{
  "n_layer": 15,
  "d_model": 160,
  "n_head": 5,
  "n_kv_head": 5,
  "head_dim": 32,
  "d_mlp": 448,
  "vocab_size": 8192,
  "activation": "swiglu",
  "norm": "layernorm",
  "norm_place": "pre",
  "norm_eps": 1e-05,
  "positions": "rope",
  "rope_base": 10000.0,
  "rope_fraction": 1.0,
  "qk_norm": false,
  "attn_scale": 0.177,
  "bias": "qkv",
  "tie_embeddings": true,
  "parallel_block": false,
  "init": "orth",
  "init_std_qkv": 0.0359,
  "init_std_o": 0.00656,
  "init_std_up": 0.0359,
  "init_std_down": 0.00392,
  "optimizer": "adamw",
  "lr": 0.0017,
  "lr_mult_qkv": 0.4,
  "lr_mult_up": 1.04,
  "beta1": 0.9,
  "beta2": 0.95,
  "lr_head": 0.00689,
  "grad_clip": 0.5,
  "warmup_steps": 569,
  "schedule": "wsd",
  "decay_fraction": 1.0,
  "decay_shape": "linear",
  "final_lr_fraction": 0.02,
  "batch_tokens": 16384,
  "seq_len": 512,
  "doc_mask": true,
  "train_tokens": 152000000,
  "steps": 9278,
  "dataset": "wikipedia_en"
}
Each number is 500 + 25 x the weight over its row's rms, rounded and kept within 0 to 999. Layers, rows and columns count from 0. Numbers have three digits each. The size before them is the row's rms in percent of the matrix's.

# up: layer 7 MLP up, 448x160, rms 0.0751, rows 322-376, columns 80-159
# down: layer 7 MLP down (transposed), 448x160, rms 0.0693, rows 322-375, columns 80-159
# gate: layer 7 MLP gate, 448x160, rms 0.0801, rows 323-376, columns 80-159
up322 100:473483532486466509525482529493501508463489517509501454538499509517483520498492445523490546492486514542456501467528494511531474457472494514498546518487508531527498493493523531489528527523458499526455520465480538507492484502526445516518504486
down322 100:534503471560525480528505469498494500504522522489479556512467549459494475492510525514493489521475472518531518492466504512475512457495537516510495456533451498496533497472517468476476514468495457522532525489551470528494514479508540512499472462
gate323 089:521512534500528487506460485478496451537444497493458539538471498491485498529485508474483478479484496530512550481497470531509573470503521478483475521535494531513486503536488521510482496490507511506444476513482466462492507510474474483513462534
up323 090:480483465494473477497484523559444458504521523484497486497514500501505472488488478455476482489503471537508487519501491515488520485527487495478530540526480501510504449518501499483569498504545441486496515506509525451473508494478499505538507527
down323 091:488508453475472542514485502490570520492507500488523449531519491536541468485528491494528470536541486485500549494522472483503504486536486537533508411522497479512529533514520476481498483473568486500496531493514504490487457487526535511515484458
gate324 096:518500481525477518524547485565555496508457478511494517498477513475512503482484508502505518486468462497526481488486548504501434484500499526502492510540511483508492447468446513490441520534481517505505471471485505473502480525479472474518513474
up324 094:479475463489490487510504518540474524505490473504501497464487542487474512522499542505499491495482497529527505521548527486496481535541486534489523499494533546540491491524510466460485462493542499527537441512504433484523493500482543537518496498
down324 096:472525513552477510533507488469505483482495506532545442497545512530505468474472484492503484460513476486511507491486541496494460502487528497490462493489519514501476525515471540485542484489500500528444521488489506502513500499481466519464483488
gate325 094:542499534499531492471497472457552485521507520495561460505513507440515500517502539491528527516495486452537510471517502521511508473513493516509484461496481493551506493500507496477504550518491456494535474540496432511511516458520514501473510480
up325 097:478561517533528523494497513481462466479487543458502504497498531498504515514509484478510519517513507523535495478531571482495494505528499477474489491497523499543460465483527468489523522450513488502487445492472540522512539538499447523528511493
down325 096:480485489490499529501490509518524488506499435492475562491520462534449483502502524469500504480488511513446486557469489490525487517512508524518506473492491510491488498493508507495518450494497514501530535477510527474497493543513516510494484483
gate326 095:476481485502482451514496557471477514515477479553440507492495517477545455500524484559524557494505491505526526560514501518513494485540494518480491550502436507474462509495504492499491484464490537477526502472559508485475522473468495488502519532
up326 099:532518497506479485514523513532510490515501496451513532461540477509520481530504541496515507467505505493451553500493530524474501483471498505501509513493531456497513511526481572443485529532476514528501519560498496497507485499499465531536479528
down326 097:572462475507501470490492473506508492516475516506483480533516500516492516485515516489542498524507474535533512495478470561501500469480512534470479499482513547500540525489489515476487486499518489490463487529513496471499514450504474540495484470
gate327 098:526502522547512498540523494503508534475454512511506502504473485539512492509491517497529505544475506470489506511476483473529513456460439487472508479526470512560527489528467536500542504464486516522524487498498453471457500480508469483530507502
up327 100:522511482521496554501490514545511516495504518494557460520490567520499504517479499532531461482513503523503469483491495480518531520506455467477496482521509537510515491525485529507519502480534496410500511524506511470525538481517476510449492498
down327 100:526495509458500508502467527498480456528505493519484512509515535487471507477490500502509501468548476492496466477489459518497546567535554489510511499506524450526470460462494443483504479498551511500478481502525537482490515481488503568501506487
gate328 099:526456529523499509486540483479483500507517504524547513453491495536504481523491535505488472478476465480462509519522526518560488491533487516499507491476480502505491492515472476502462469508529533505476546499496471557498501538524450491523531504
up328 096:527560485433469512499519490489515511494487489523515466496499526518527493521504515490484521511501515483478485495542482501489469471522482507529507481476497521502510527515486483450530539506484507487429508497471513478486469486534471554520506529
down328 097:524506503520460481561528527528496497567497521484490512490500477529477464494518479507494522464506501523508483468473475515497572490482515500512504516454553482502503489508505500495501548501448457484466479518501495482507497463508542542527473492
gate329 088:546476494529509460520483492470552506532516508512479483517462531476531496468512521519503493500502541479503515489471443466524496486475494481458528526492491525483520493456478536509514490518459529534491487523427473493485450480534524486482512489
up329 094:492492523487482481435512520527499528495490498490475474447501450511470502493527515532509526527486483501455505500484502550515528525538517476506474512459483473495512468456518443471486524536484452487531491521515498516458498506505516507429511486
down329 094:482496526534491466504467469463513515513480485495448493517514531550507512497490514484456530521480520481502491498490465503541526503498552502496550476482533486508470487455494527526494496500447549530493503511437467493495490520467488486498538444
gate330 089:503461537499543492510514524500451533511521480511530535518454510497518464499496452489486486526501470505467505496544501534505516466520479470499520521477478526547488557472512513457474519486496460487517522500471504530469482478486516512519454512
up330 092:504483479503476475483426512535561483485507523490498499471516493512456504509479493479504517468497529490530482495505508459534512487527526491489537548483487463515487501445544497491534501517483463512492475504452551496512520494508496495484508520
down330 091:494504467532510509496541504529472498514503481497469476504523481516503526526475457521500491487509504476477511508486506467532500488541510498445485498503504495474500460549489524504487490469501508504461509459487478509501489495537478506535505451
gate331 098:448506503526489524508482485473513499506511513490491470507487506519514461475477486467554482500510527503436533529442507550515477513455476500503524490519498496485486515504472511471519477467430510519519476495493483540516501499506476502477496487
up331 095:495452534504522506465481530506482528464469508488502492493530541505524468461486530487536531504445484498489505502485443501512486483493507486493508486508466545521461485516486504459501444510489491524508532512509477490474519502504471545494564448
down331 093:480454503488512530531496510526513465480494528446551532517508496461505505476486505510530492478515509530507529432475489475491509508459524515496516517515501478474479457489543478532502544548442513475527490487491559488457495494508515509500528506
gate332 094:489487436513519448506518460474477474516513513512563555507501463481554493518475486546518499510485482524517475522482475506520501480498497523566486507513500474513499503525477452469514480465484505503517473482504544463513513504532485500473526463
up332 093:507521527475506538510513483474498525488524534538501540508481533561519469501493500497526463500510511512468508473497497462498479422481496512513481483519503538529480492478483532515466527501503513462495526491497497544487515507482505504517455486
down332 093:531470482520459470479498493542480463534507502473499461534502500490493526478469495502465525521509450542498498494500549470474467533533461521490531532503485456467500500445510500503528510476485490518515494491478518534461498499446546474477512512
gate333 108:481513519493452578463524491451526515469463448520483464490500489489515540475467507467494509490484444501527590523492505520457520483516469502503526456506501488527529533478476542498457498496469501510506508461470539530497488493496482483503518505
up333 106:502477515536491493513451503468485497495480476550521453460512500497501533506477490525470510535454479546483522560522478452503507489497454523491460488516524526529494469558484490498500512510500482502499472483492513511527500477462492479563471473
down333 108:507477502487511506517481496470525499516530486538470510510462497535487483508492532471468482516484489509541457483509485503495499503522517520476510531469503491465466468461493504512507483465518510512510467532442541462486482486513487505550529482
gate334 096:487499452523566480509527518521503459488508497507465509504485469469501472462551534500497495529516476507469489514532478489487474493479517512525455522466484533469472497520475545506514509459503528531532538493511502466481485484493497536509466481
up334 098:481490542519538517484518554485470527512475544511497498521539472497518457463462467510480506507525533513510514515497467565499510468501455462511473472470492505509511493522489504523527515460562490481505466527468493519505479532488544543513474508
down334 097:490491499483477475511477481475529499508506481541535475486511486495503517503509494465539533494489510486451493489490546531502498527464493482476522493541514508511513471496511535459506486506516481537502436496516504481513511519487483482501523544
gate335 093:503509527480457521497531494499533516473486485533478530511525520457493480518452505520517517567507494502508465535471461497484491544428501511510486487495488514535511510450471494551522535527485488541486502525499506503509488537490508522512573463
up335 095:495520468476499492463419517493489507499504519492459510493513502475447502541489505499474516479475517492498475501528514511482528476525459549506524483533432499502534526487527467521568506466490519489492515502574521535546498468509510490510492472
down335 095:545474510530529471446498519535493503489470506465481493492529550499528500502457469488493487523498536480499481498510523536508552488505514483500470527514470513513537464521481505489497510506560452550520493480504478533538470496529487515499507508
gate336 092:477491533499505490509503485466508501504524517482482479526511446497516489509472513493523497509510484487483509520502455487506489536451515451490485465491492502494513522443499520471516474534542495542539469458532475489526513489520531543500560487
up336 102:531524514508497529538498552514515474481510493469503490516525518484454534489491517500489467482498529491476530438520501467476483512460482523508516423512497489502552508456512531503561487510518504474515493498510498531489511457498513531470493502
down336 103:488497514514493478509447494534513459485487508503496468494472506494523504508521482509518513463492525482541505484513494456496498474545491522502531507499517468490492462480511511593518505524483464474517527530491538489431511464477492529472489519
gate337 095:512512497496504518490509487476511499535475538513492500562522490514458416483519494520490500522504509516498532535530534468513528492483505547507498529493469447511502502478509530469491479498492522493521531470489510527498518503503538509479518471
up337 096:492553486536445486502469499552481488483512505547552492513508540503518491532478529513449488457502466492485474507471545518489493511548532496501496502467484504469512514439484528513538517527518504469421528508493471502492480515477506511484526510
down337 097:498491521500463480453518493470518502522489529492523480497544497498487444527477523460490523544508551533510501518506522510483470516460526542511506517495503491499464472556503549512494466493522512490457485506503479506520524505508536512514530537
gate338 090:472551507461501500467501494454452451488490457547469466505488478486528512472451500490477493540487493492496497491480499496516499480483458497462503513512518494477473488506459533488445486498533495538515568499540490520488516521518523461506540496
up338 092:528470489546533476501528510487544553519462531479572498530494481479485467509503468485444562493477501468494531511499485533507535517497495481489462488492466491489508492494492502496481501518471488539505474496518496496501465523492517557503499473
down338 096:486475544487512486486489479505466512470522486469500481507515475515524496511505506505500478540514473498526539521492506518489481486504508513474485537509494523520495475486476514519457512469458472530520495489474455521503503515498500522540518508
gate339 098:500458509533473506518461534517489457542508489518494473507466473515521478511497534501541491464507500500480506534548519538524517483486468510492469513515453503514507549488484519503513487494462477506476497509496483518510505534513507468465474495
up339 105:491470504471517477494527513510503547498485493424513489473471532514503509523569499513486556463493518509489504483555507475522517482496482450509534520471527481498488517464498439473561519466475496495511482494528548532490498501503507501467497510
down339 104:516511445512528486516500496543552472501500504499530498505477480497486497519484486524464531485491495484421520516455495553486513505494497532539505485530538518548493490463493450525442465477512550501517484501495495529495517498533466558491474539
gate340 096:511500464534490459478504477525493505506504485488495493504473466549521512516517515469522488512478474511465481508522502493521508481503543502539551536476465502511483480542465506471549541476478504501541481444521507520467472468477467495510509530
up340 093:465512533482496484485535517488506500479516522473486445554514497489512501530483469495511521521518541452538527495518448492497460487517521504520487475491494513488443475498500501490462482530495507474513540483507521527519519541469450502481482503
down340 092:507520441488520499502527509440473515469484506496478498465536512514525525517452496501513473473473484521497471500509511518478487498526514545537534504500472518481476493501520496517473500510505480477495474517512588484526529505520506518495519481
gate341 091:485542528512524518500523501526531478478470511470478537531501512509511519494508436526486498493528535499485520501495476508533487501493480474523500501475503520549452492486464529472478480527497466499492461506490489524491495549543507466491483502
up341 096:511517534500519500516480484493539479501451510536479486520473533476479482498476478482503478495513460493531499509492457511492470499483513496511483476513532477507503463546501470482502491478444478491496518551491462500560506514509489473475507492
down341 094:505471464504491491525494491517485520505526452512497542499517481499495489518542509501494480521499526597513503511542515471453495488487486504479524518509512497454490549488480486511515522480540500550491523498501492515431495504503496571510448480
gate342 120:519491589552525490483551506515524471493522548519467522485434493492538498417535498522529509495458481484514489493485508503521480476500475516526471481512494487511501562524534497489482511469504485504472509519460480501517498495518475468493475479
up342 114:501475408478499494538488501524465556487468490512510488536536462488497477548511530487504500527578524499512513472546511488499498477542517490463512503489484514491486413505465473511502522527521511479500511499556493491489471517505519481517483507
down342 099:509532551511500501492517497502521466494537535519487481505450503511492537443515475538495503500457484513481481509467493490509487496469488527541488518514486493510505588521515505463488466457512494494496520518441468493522506485489487486526480489
gate343 104:479515475506507481482515526490545503529473489523506508492492502480488471520452500500525474514495511463503524463465501527528494513490497520486497462518468495486512506444522503516487491488488509486506518519489532460501483458508462522502528490
up343 104:530479453489533497502448481489484530485479509486502543495516489493525454512485485460524474493523488500505534465496509533505531537468460471505443471467468532443483459450484483499515509519498552488531497517519548482482541527499508482491506507
down343 100:519504527518487497522510485518476451538501514507497470493497505494486539498535521550526490510503499509493461501495513470511488470531512484497532507518537499517487514536520502481509513491543448511490502472471418537519503532495482480512488490
gate344 104:487512490470466522482503524485534518517507490516483495481502467421495510507478483517480517516472490456521528504516506495510492480510518483511526516491536473484510528468520466483465515476507486554484509483490497513491450446504495535437531498
up344 102:496463510498490464503509509486510488459488498508531489500533492506510453506474538500482523485528463549481514472523520495501439531481472493491480542517493492528459462500525481501565521480453478519494418515508494531517516483525494524485524462
down344 100:487505497515484507542458487478506506515499518520455468508477520532462527516509460467510492502524527463499489476464481525530519501460483470551528433472497510466459471497505491532470501496560549469518504517529495490499492507512467501517492507
gate345 092:512486466531474457495524500511514508538510497505479467528488485491514522475480505446524491469492481495444540490445490502480504490493490506513466537479535532552443481539504522501520474483499460527497520481498499485549498492485458497477525503
up345 094:495486484526507507489466484506513486539500544504506506500512444505496523483526507501504516544507535503518479453476462518483505487533536515505471502535472491539532508484498467513498509456503453536448530492559441508549513428507495499473505505
down345 095:495458498503514519457491516495485498505466525482493535473479521489476478489538489461507518519499523481569537485456486529467525504506493516523547477477474491505516478494477510528453490492481489528448460477487460513474541474493509494519486502
gate346 101:483451515493534522493510456514533452499518479483505518460506496518533482470494487501516476470475495541530473543472508518490505529484493525518506528555500489488507503478525520535464543478487423543496488501469533516535495479515482426479506502
up346 098:505518490504534502534466556494530505489490488506492494531491469501467510484519495494456437518502492513508501526491509441482484534478546487472508513516520457526510545500509509514459488509508455518499487531501511526500489558472514505470497479
down346 098:492501470504515455473435528512498515496473517471472506506510478508491508489508517547482521531476508481503543476515465510536503465541445517510467496490526511507503565486489522510527515495513535489520511541516478502455478501487537499505471506
gate347 101:443498525522537484501496518479534497524437510484497526517450524521530518454466456512551487494469512460514551511491485525503525480518500494505518542520533478522499563499497487525454470489457542542518493484534484500448478468464521516465513480
up347 093:487570506548466484509492482508532530503530506546547520535456469515534490500508485514497520504493467508498488463468499502503488501499461488508510536531481484568505505497472469454458434520495509506534495501498501484526493460523532503573520491
down347 093:511485479456515544530508501469487499511513511497521528491458510531520477483532512508514475467453498482453490492482441497476519505495489535472505518516543472472539523457503536508524571501489507534454491514537525506470492478505499470499504495
gate348 100:463487526492503510497497490529546547477518512497507457511472454430529504469509548443542520515482511489519533511497498517513482497490463498462486489525542498512495485506503513517465497461474510505503481487508528496474472471517526494516474516
up348 104:545473509491486528498529521519506516501487472513498481505522467488501513453532476497542499551503508498491509563458484449498512480509547467507468476520549477495511498539509502505502541483478523496518533456562490467517471510531520484457505489
down348 103:473498479522486551468501493491475498498437526494469524536492494505504524491461529506530484447485521506506519498519495482518481451512501571481492493520465489485539512493483496546468447555493493472466511511507505519507481518514498543513515535
gate349 104:531505481503518512529523526531484481535516493532502470504496492492529512539544480522513492517470495497502513494494470518510546478507496485496490497517451506509509484496497476518517501480523468512502481467508522473547499474533448556464503484
up349 102:507513534500484463510478485483520525469525509531462485539509464504511462505464492494536500483505493510509516459490503533513493527518496478473494532469480497502505519505471482600520503495507492507541465476464488456527489507479476515483525486
down349 101:510458515542509525540513519508470506512505500527505484497484541532514517503546509513514517500486510508544513518496472482503482457510454448539482508453526482462502522461524513476487465469491512554475510462489523477530523501528513547475478492
gate350 097:478531531497477524559499494475494486503504460484483490517503482504507494478513458481517474500503501500506498528517488525534526507520503518532511495466473506526456457510491522465493485473481482469505533461537469510517519519532523521488522487
up350 097:471504489493506505501530500542519493444478489534473545496455461517513509486539523497428500525536528484479516532462530517499455549473499559525517530469513470485530516462474476499495516489481467510517447479483526505485477513466490532512465490
down350 094:512472491459507454494491493469520495510484516526497491538496484477518447518480498479477483514540503486450476467493530496555502474492465498494510499521513528529490502530487504453532471464460508474473477485493485498530496455496524501512508507
gate351 103:497524458510558507468521513478483517521507514542511495472532459496517455515489497536479529504526501477461477490486518508473550458495510456468493511480449519478532471526502497493504463536501522514528534469468476476512494520518485492492536556
up351 104:488506465492528537490474504501496519572530554450522488482488456536488486508454531471504483497506537472503522455497536524478473513480491476501476491476476480502522509512507478498488486530477520465500519525441502519476511500499489547485497509
down351 106:472499530472517492525489506482538513518557512499484478499465510469509523485505520509494500491558496515505523498519480528514488539538494524547500503531516515524484467543536489513496509505555511431502478516476466478497511473511482524470453511
gate352 100:521534496519480506486521481510515501461495493515487520506499491476577486489505472574473447509513479520474496497510532501513499482505463524480511482511481511510478489496499472559477535485497513537511496492488475497464506496534488503526493443
up352 098:535495456474484484515503484513494523485513484467499525474498483504506518513516503504493471498513535523495505512495568507512486527501532523413516477488451496510527502444476465486518517528470529494492486520530547513463478541512521494488493497
down352 097:497484500507463459491467512502521512488461506512485495491525507535456510477436455480483478505519539489475492475470515506447497532493515486535518490496489489561488472485524527543538491530526472506488539502516498504504491480548533503536509505
gate353 099:555501477486513501512540493520498477484493461496509446501508489489508469511485495449473503479496525537479483480493502477533470486496479509472497512515505509506484502498512490547497451475500437500540497562508539515476461483539504475517539503
up353 097:528453515481477516489468476476538511526522485509499479485516501505488544468544536536484478501490485466497495506482488489491504528518502511492456473500541516492511488488516494489489522473494508510466488510492473505504471518454497523492491498
down353 098:493461477474533511565462508497454521487489525485522546546457486465495473515474465555458485503471514474492563501533478519531485486474512487496464479529479490517493527505492478494477530502538491498554507487477532500483528520480523517498515552
gate354 103:462469473513493519508486493476479524518499510502523514490544475499509473479482517480512498489463477493466506530502531562524505490482488474573456525527544504509508521452520501465490506495460517546499517485452478502498486485505482490511478517
up354 099:470496468463486516483499479524486533498466481484491557529536487555482490519471494528487504529476474505498517491515526486520505498477523478532511471528480482456531495481486472488478509532500499510511497550487484517466444502463465449545535527
down354 099:500433502506500501525483485487494492481492474495490519470489469523471520547503466489499507482499529561523519447504513479477473490470520484457489463519526512489517488539500488520498509529550483478520511475493512495535538505494510476515512506
gate355 107:506476514483470473487517507497482502511510476489485497493507503504490472485499474533490476473547500507491500477479509450546498531480474489529494520488543476520515527462510541518482523503484474479516533523494549504452500565494486511497521528
up355 103:463509455479523493528544490516547510516466487524500496488510489498456525524481521521462464479537481477513508486517482531512504483485496508487487480510529495533507522502527466522522481544502465473490492514513475502501490544536538486487465472
down355 103:504517508508486491490488482514530495483500527474506469516513499568490447509501481477520541531468513497531499491449511495519516554450462521508497483500517475510474472514542471546512545498490520495514457506512466469486515513468522469473497518
gate356 093:495482518542483491458532464492479489509500482494491541484468486456510465518510485489534494487540500482501503487512530492501528467529496448482507531476531494545518498501493514484514490529532539511478501558489514482504502492479547476472471513
up356 095:537541529536497537544496535500529481521570478497490451533527569506472484494463487501511527470478519512485493511466493459482526528479517507486501517538507538544533490499519489539485479498486483509486506510496497487495480480483504512497478521
down356 095:473465536498462466500501494499484528521531550491512546476508494476493456518465512468500489510490508481519508530481487530517501524520485513492460529547474540485540512493455482474471517490529507516476492514527493527558520512500449513509531493
gate357 103:510511506516497502430525499498495508493541507501522509481454480551533524449497508470500532521500486507500486479503477475513489488489519460506532506515496539450510498547539435483526509492487502502490467525475533476499496481513513480511520492
up357 100:476471493451527477552545493481481472525524510473461458504489473504464488485502475486491459517476478488550505486492503497519508500525491465522493498546492530509475531476493457494525515457494507525507506546521510513514481479524461562504509480
down357 099:496437452498515476491523500507498488474542508499495455521517514495480484480489537489464483505535531502486487474517486522454457504508501531546485507481490512504497522517481530530475491533510459500508455461483496453485522529472474500505533513
gate358 094:488486536525530508505521504458506519555461568485509519485474497506524484491420512509490508483487478479495476499490506518546535526461502537470503451489487505524524495520435460487529511493477492508487479523499481499513462467497497527480490491
up358 098:506466524495505497516493501550495501496545534538481511525467517547488508486492493525491489455476564483512513474493512480519532477526483502475460491505508468484545526524515478436481512477471469509497478477501463490498520502508494464497508508
down358 098:499473505522481468473536480476481500513517519499483582476516545509531482511501517476491489502501437565498483528510513500480500557490514486523523512499518498480486454501505534493523477512496541493545494488510522463470501429465523502519498487
gate359 093:526488505515514524482495483438471463492530489516499507534497509494456499461470463487508516494497502513508514512471485510505531502517499492491532523523473496480498495501489522493520486542517521460491534472469469509480496494561442497487501455
up359 097:480472466502491502524438532495506563501543483501465514491493423525521546514514501499460517521504486512469496464454511479547521514436518468529499541518515472471509506518480523472545499475475484516495455561490503494474477515493513502506500552
down359 097:480498504534473543520503481495459480477486499489523522501520474479517510540445507490479482531482469528512517514508528510552503522461503510485493526486514442473479504464484489480499508479489480489460485530527495472467468535481505486470523524
gate360 094:515508489521532522518488452510543435530469508501533525454487497491473512499534480522493523503519485441513536518473484486517537498457498498500555512540544495494513509500456501485460472447523463489478533502545487482484493501527472505510513491
up360 096:448479485511557511486449473523503472520491481513525554475470499497496501540491509472497486494492444493468536512470529480488532490531523503553505460521517547508521527443484529493444493511521494495460522505479515549483486499502476464495496508
down360 098:529508449530505525493466460510551445488522510504511469516486498523500532521553509513482518521488497483531498498538476444520499497477504517483526514481479527461494513513516510463452455487464473482475507521522486519487560518518483502517487468
gate361 105:496513499526510519485522480500466488483518515477489498504431482511502477436512469518527529535490531477491537506513517463529509491519487511511484509491463487509521476508476503494462531429490505545543493532574469480526507507486498502497497493
up361 099:491484484502489479521472485514537480472516494562541526482508525510496522571475454436521491519488505501530508524502476481528486495472504507514461506486477525485472501505484516490468511520494477492528538531529509460524491491493555487536512472
down361 100:529540496528485488515502471508503498529504497493468503498503470500518476523485494530496474544508482494486485496487476465448464525481560513500491502533560458493466498452527498489487468502537528481519485504475475510522510480492526505503520508
gate362 101:537512491483520494482504477462488471482457521454513523504511512466537500451483474510480489496479503450486541525432497485492519452469509459455499559522536501541526495491525528501469548513487446486481490478501496508513520457523507483480520449
up362 107:509514476468519489463513478507513549536446486513450465534505509492494502493497540499529439521500507507518481502504533521526497465507512512494450498535505484481500522464512490481485484520482527464480517489489497464479520496529498498521509485
down362 107:547521464501537512476502448517483497520474487449504458496549483486494493443500465475507495465493512496494517505451526500525502493463547539500530486492471486529483459488520529473470508514471442498522541496522487473467530466479526445463520481
gate363 111:506517513518497509479525486474492511520506518515466538515483502507519478468491507496533486476462463452494523524469495491514498468475460498529502515536521458507484535490494446496509483517495499511444527511472490507444479539503498518485538491
up363 101:482509494503519520491489486491555482496529524498515483482528505476491491476498489459525495505488514527517522504529535474514521492518512523492498444450509532515487491490483522481522480516506502554561531500485529529482472565517465477500514500
down363 102:515543440529506524478492496454517514490477534497523495518458502479514484451520488526520467523494499518510495492510559494538489467458495500528510503476516471482463524480482482503515485511481513545543524514497498499497496511546469474518494523
gate364 111:490458514491516528438464492508466495465520442495497488495472516456505505470480477488483505526508487495531510482449478499490495487486520487511484485550494517529518488487496527520446508543507485480469504500515494458522528482526548534479496490
up364 111:532488492484519534463508458474527512488523466505468527521457510501464486502497457497469486501510482506472500495534541515507468469493489529520556471510463491489497518494509453478487508539497518516496504469474520473506528491500479524501529527
down364 112:465469457509474443495509520483504487525540468484546490484525512461507503544541507484481502523461517516505495480478508480491506513531522493498485500467508505509464533493518502499486487516531478523507506504457488510516540491567492495507433520
gate365 109:469484505513507521496552455445441491516503456516488543499488466506503498494512482511495529500515506489501520487473510483555538476508489508483489534480484509514491488498511505494494444549495498530464489479479505495504488519551509523491448544
up365 103:519478464466514504457521488538484499499543526496488518523508446509522507511499510473519499561531484504509516493496547535523508484514493488552466505479470532493524487502457502506535434494530493480506514489529506478483480524500519464484477466
down365 104:536564463473520456488514513497489516493491471508531512519483486480496522501526502483532514528513479516484440515488550532474512462514506477485483493498521469485506469522482489500499492487495514456540478515512511502513474547505490470480493482
gate366 130:463472488492477532475521516483486525517481535483500504503486471501489486495476470468490511515513482483476502469487487497537517471450520472510466518518514477499518511490508541520470528530461496570542528517462499545506480495514491468493542519
up366 106:511523518458534519474528497460491519472462513486534490497454490492492528498461468462490498477481490441460532508530525493501497528502455502514480501520490477529459485519550486491461564488475466524541510483511518488524482508513537482517490481
down366 106:524516465496477483484467485482487466505531497521526446539523514479524518515520518507499488486484491558510515553506448520485507497558504534492464477508510546464483546554496485505535512464528482512493490514527516464466500482503456535481487501
gate367 102:526472468517513504441520510508460478538527495456542513491543435511507499508496524489489504488487468499541523485501469564508522485478483479519536460484493542523504515480474482512458490487490474491486504498496500517459504443512527481526514500
up367 104:479500499509471503473500499503499516529506513437513473550500511502477521487544497494533539505500478508500541519561506561505476480464470549533515477487503509452540522484504475530503564462475505509485546508494507493482533497511512538512478500
down367 104:518504456471523529485517492481482485518516510486468516475508521473509548514547534517489487467436506491491497462501541526506534516519508509499523464500508522553526514498510494454499480522535500504455506508522493515461414509499486569459512527
gate368 102:512487476460510515450510493532537508471488469517450468509528517527508540525491499491501491517491499536500535536465527480526545470515510515509474522537507481514462482501477502521492513480538528496478440503492508469500486511538474490507525509
up368 107:496521536546494522514515494500521524499498513500497542517492527482515542500520432511476474475502479504495531523459481496526507501482524538483457503489529536526511486504490511511504483477482480476517495508480535500499448506492528470523507503
down368 107:524517504534484505496468528489500463522461481502541508497504529447517525480478527515472466491505494496520522573488512477524516478484523480481491459511468517468495519507490519475468520483485501507495519482439513530534490549461514513455513499
gate369 102:479508495537464521476513521518514459497531480543478490482458500517466514505478501525491499486486508520509491483500520509533499536513500508473525506505455503503490496454518447518510509495461461501566515497494480514428488538526459532498498560
up369 099:490496537503503537474502483513497501482454486548495536488538477465545515510533431477529500491526511534536489500487553508493539501495511503512540489506504481500462498534540466492495476486511490488467498476512545453502482456484555538502542446
down369 100:502512467529471486504499508506466549523506523518505483482496510489514473506510529518491486512471528478478516514528506500561476486484491439525545507536502526514464542486531487476483481530500508506473486508469509518454465495454517528479487474
gate370 098:518517500545488506493537516487566490491494510551467537523456462495492485519478536489504466524481509501503498524491480533510486466525485525501517511494472459476528512467460525526462503508483479515496507495466469493458517494461505502508533500
up370 094:489529487476561493502496474503511500441499485512552484520520498501509489473517481505500497521513473494495511516563534505521525522497518497478516476533483507513492474506502501485479494480493479530477473502466525518506488509557529470487501507
down370 095:524489492511522508503475518510562430526503479531511525547468504490489540500523500486503510529497492493491529486470501512475514536478467487478498510453449492459533494510425500502480474485456514526559524470514484505499486514460486479506528525
gate371 094:492507487503479543497478475475456478515510483514485438507510535494521506510487503490515509464494482531509531527475505503518500475508474495540539470506502493520522477504516479480501497500507510542531479473500517500531469519514516495527522515
up371 101:494490480536458476487540492512586512523537500447533525529522486525514495476494486496501454524535475469522501515497502506489491542469475492464526485513493483431495499512500523484489520512487542498468489508455521484516490502480549485511522512
down371 102:570435510480527507477471523512518501490503493487478508492480498507498524519482497460519463491508512506547465509497532509498510497501496491472460505536535495509482462531546519555447547467546486483485514501448484518492493490500518506490502493
gate372 112:475481532508513522479522528494513507533540507506501525504487454512513457463479508546481519490465501495462513518501501491522528500489520510508502503538472541503497472503510493515441424511436491497483475516513513510511479485527527477511516536
up372 106:506510513476491529518506455474474515494561507498490497504515484534520532501501510520504541447519504536514468488467518551477541470520493470471536472482491489482500501545513497441490487518485497511518487497471461535517489491495521487485532481
down372 107:503543480516499446482496498522466517494526511494539525454511494488470458435501483518508491505495519527519536508546507538500506481509513526486506539486502531525524452482493512476493499487457466482542521538485437545486485483496515499501514468
gate373 100:482486462508528471538533495536469502497487491498502454479507543476533529516482489498512503496447504498485519504502479455484494491517536464462520477529510558522503509459526507504526513506488501505487523516533512513499473539502518520515538526
up373 098:576546525472528483536518479495536523491494466485487510567511485520523498476524489495453485469479493461465493491485564525496500527487529473497501501427471491501506488458511536521495475506526494472509477481575523509518522501522496473524503507
down373 098:515483532517504494530501507467554509494486508511505503465531561491489470482517510536482480490471546497470503486538499515473509487476480512480519505512478458511469532518480492508499466479508468474515462493526508525451483557485513490506529475
gate374 101:497519510539478494484488511512486498486495519493510527524511494501471467503486473518477521491505480514536484500484512431522518521488475523520508473518476501527488546516512513468474494509487504469486484505499515503489517463532497543469507570
up374 099:512479549510514499494488505526517491515524460506486492521506539494487516476534472473460491526528520496528526467462531476510544481544563457497531489506506478479462541421467483484507516539488472502518480458447471467476480501491517516509479468
down374 099:502500495517497465487481496487504549493498489449515526550557488477516512490544478518484517530504509486524507516521508520502523487475506477510539478448468548499494515504464498510499482502507471509494497470507506526517466478502467516463529506
gate375 112:509463569486483520499523487480491482471520512548504491476516492511555508501437521499494493492438491491466505497486493502517496476528483455520467457474500559488513509496449484481511497497521464524497519490532491477490477478469521501534533512
up375 103:448504520469480497516496494463498491462535520519521494521498463507520515468474473475529526492498491443485549499469515518484515502516473504552517475507462512528527454487498465518492496483498457504485507461526467517495515458476506540498529493
down375 100:524519451503516502505475514494490515503447474484463486515495503446488492487501526504522487515540507526490475497489490493505503520471537522537466490449518499503492547537535547507544517477505531453487513532447510487475526514477470458482504498
gate376 095:467510473515487540480502509474519503488531548483502520500502537475498473494532472492511519531428485496496487506510511535492521490501503510477530492510488498492422489521556502503499505510451455509519558480512496483443515505503508511541536481
up376 098:483523478497539504492502509497504498483453477497481474511506523461475506504509597483501525441521494503537508500537510500493529489453523513495453499451474493500488523447509514492465525551484464490506511478532550446492497476519485523491496526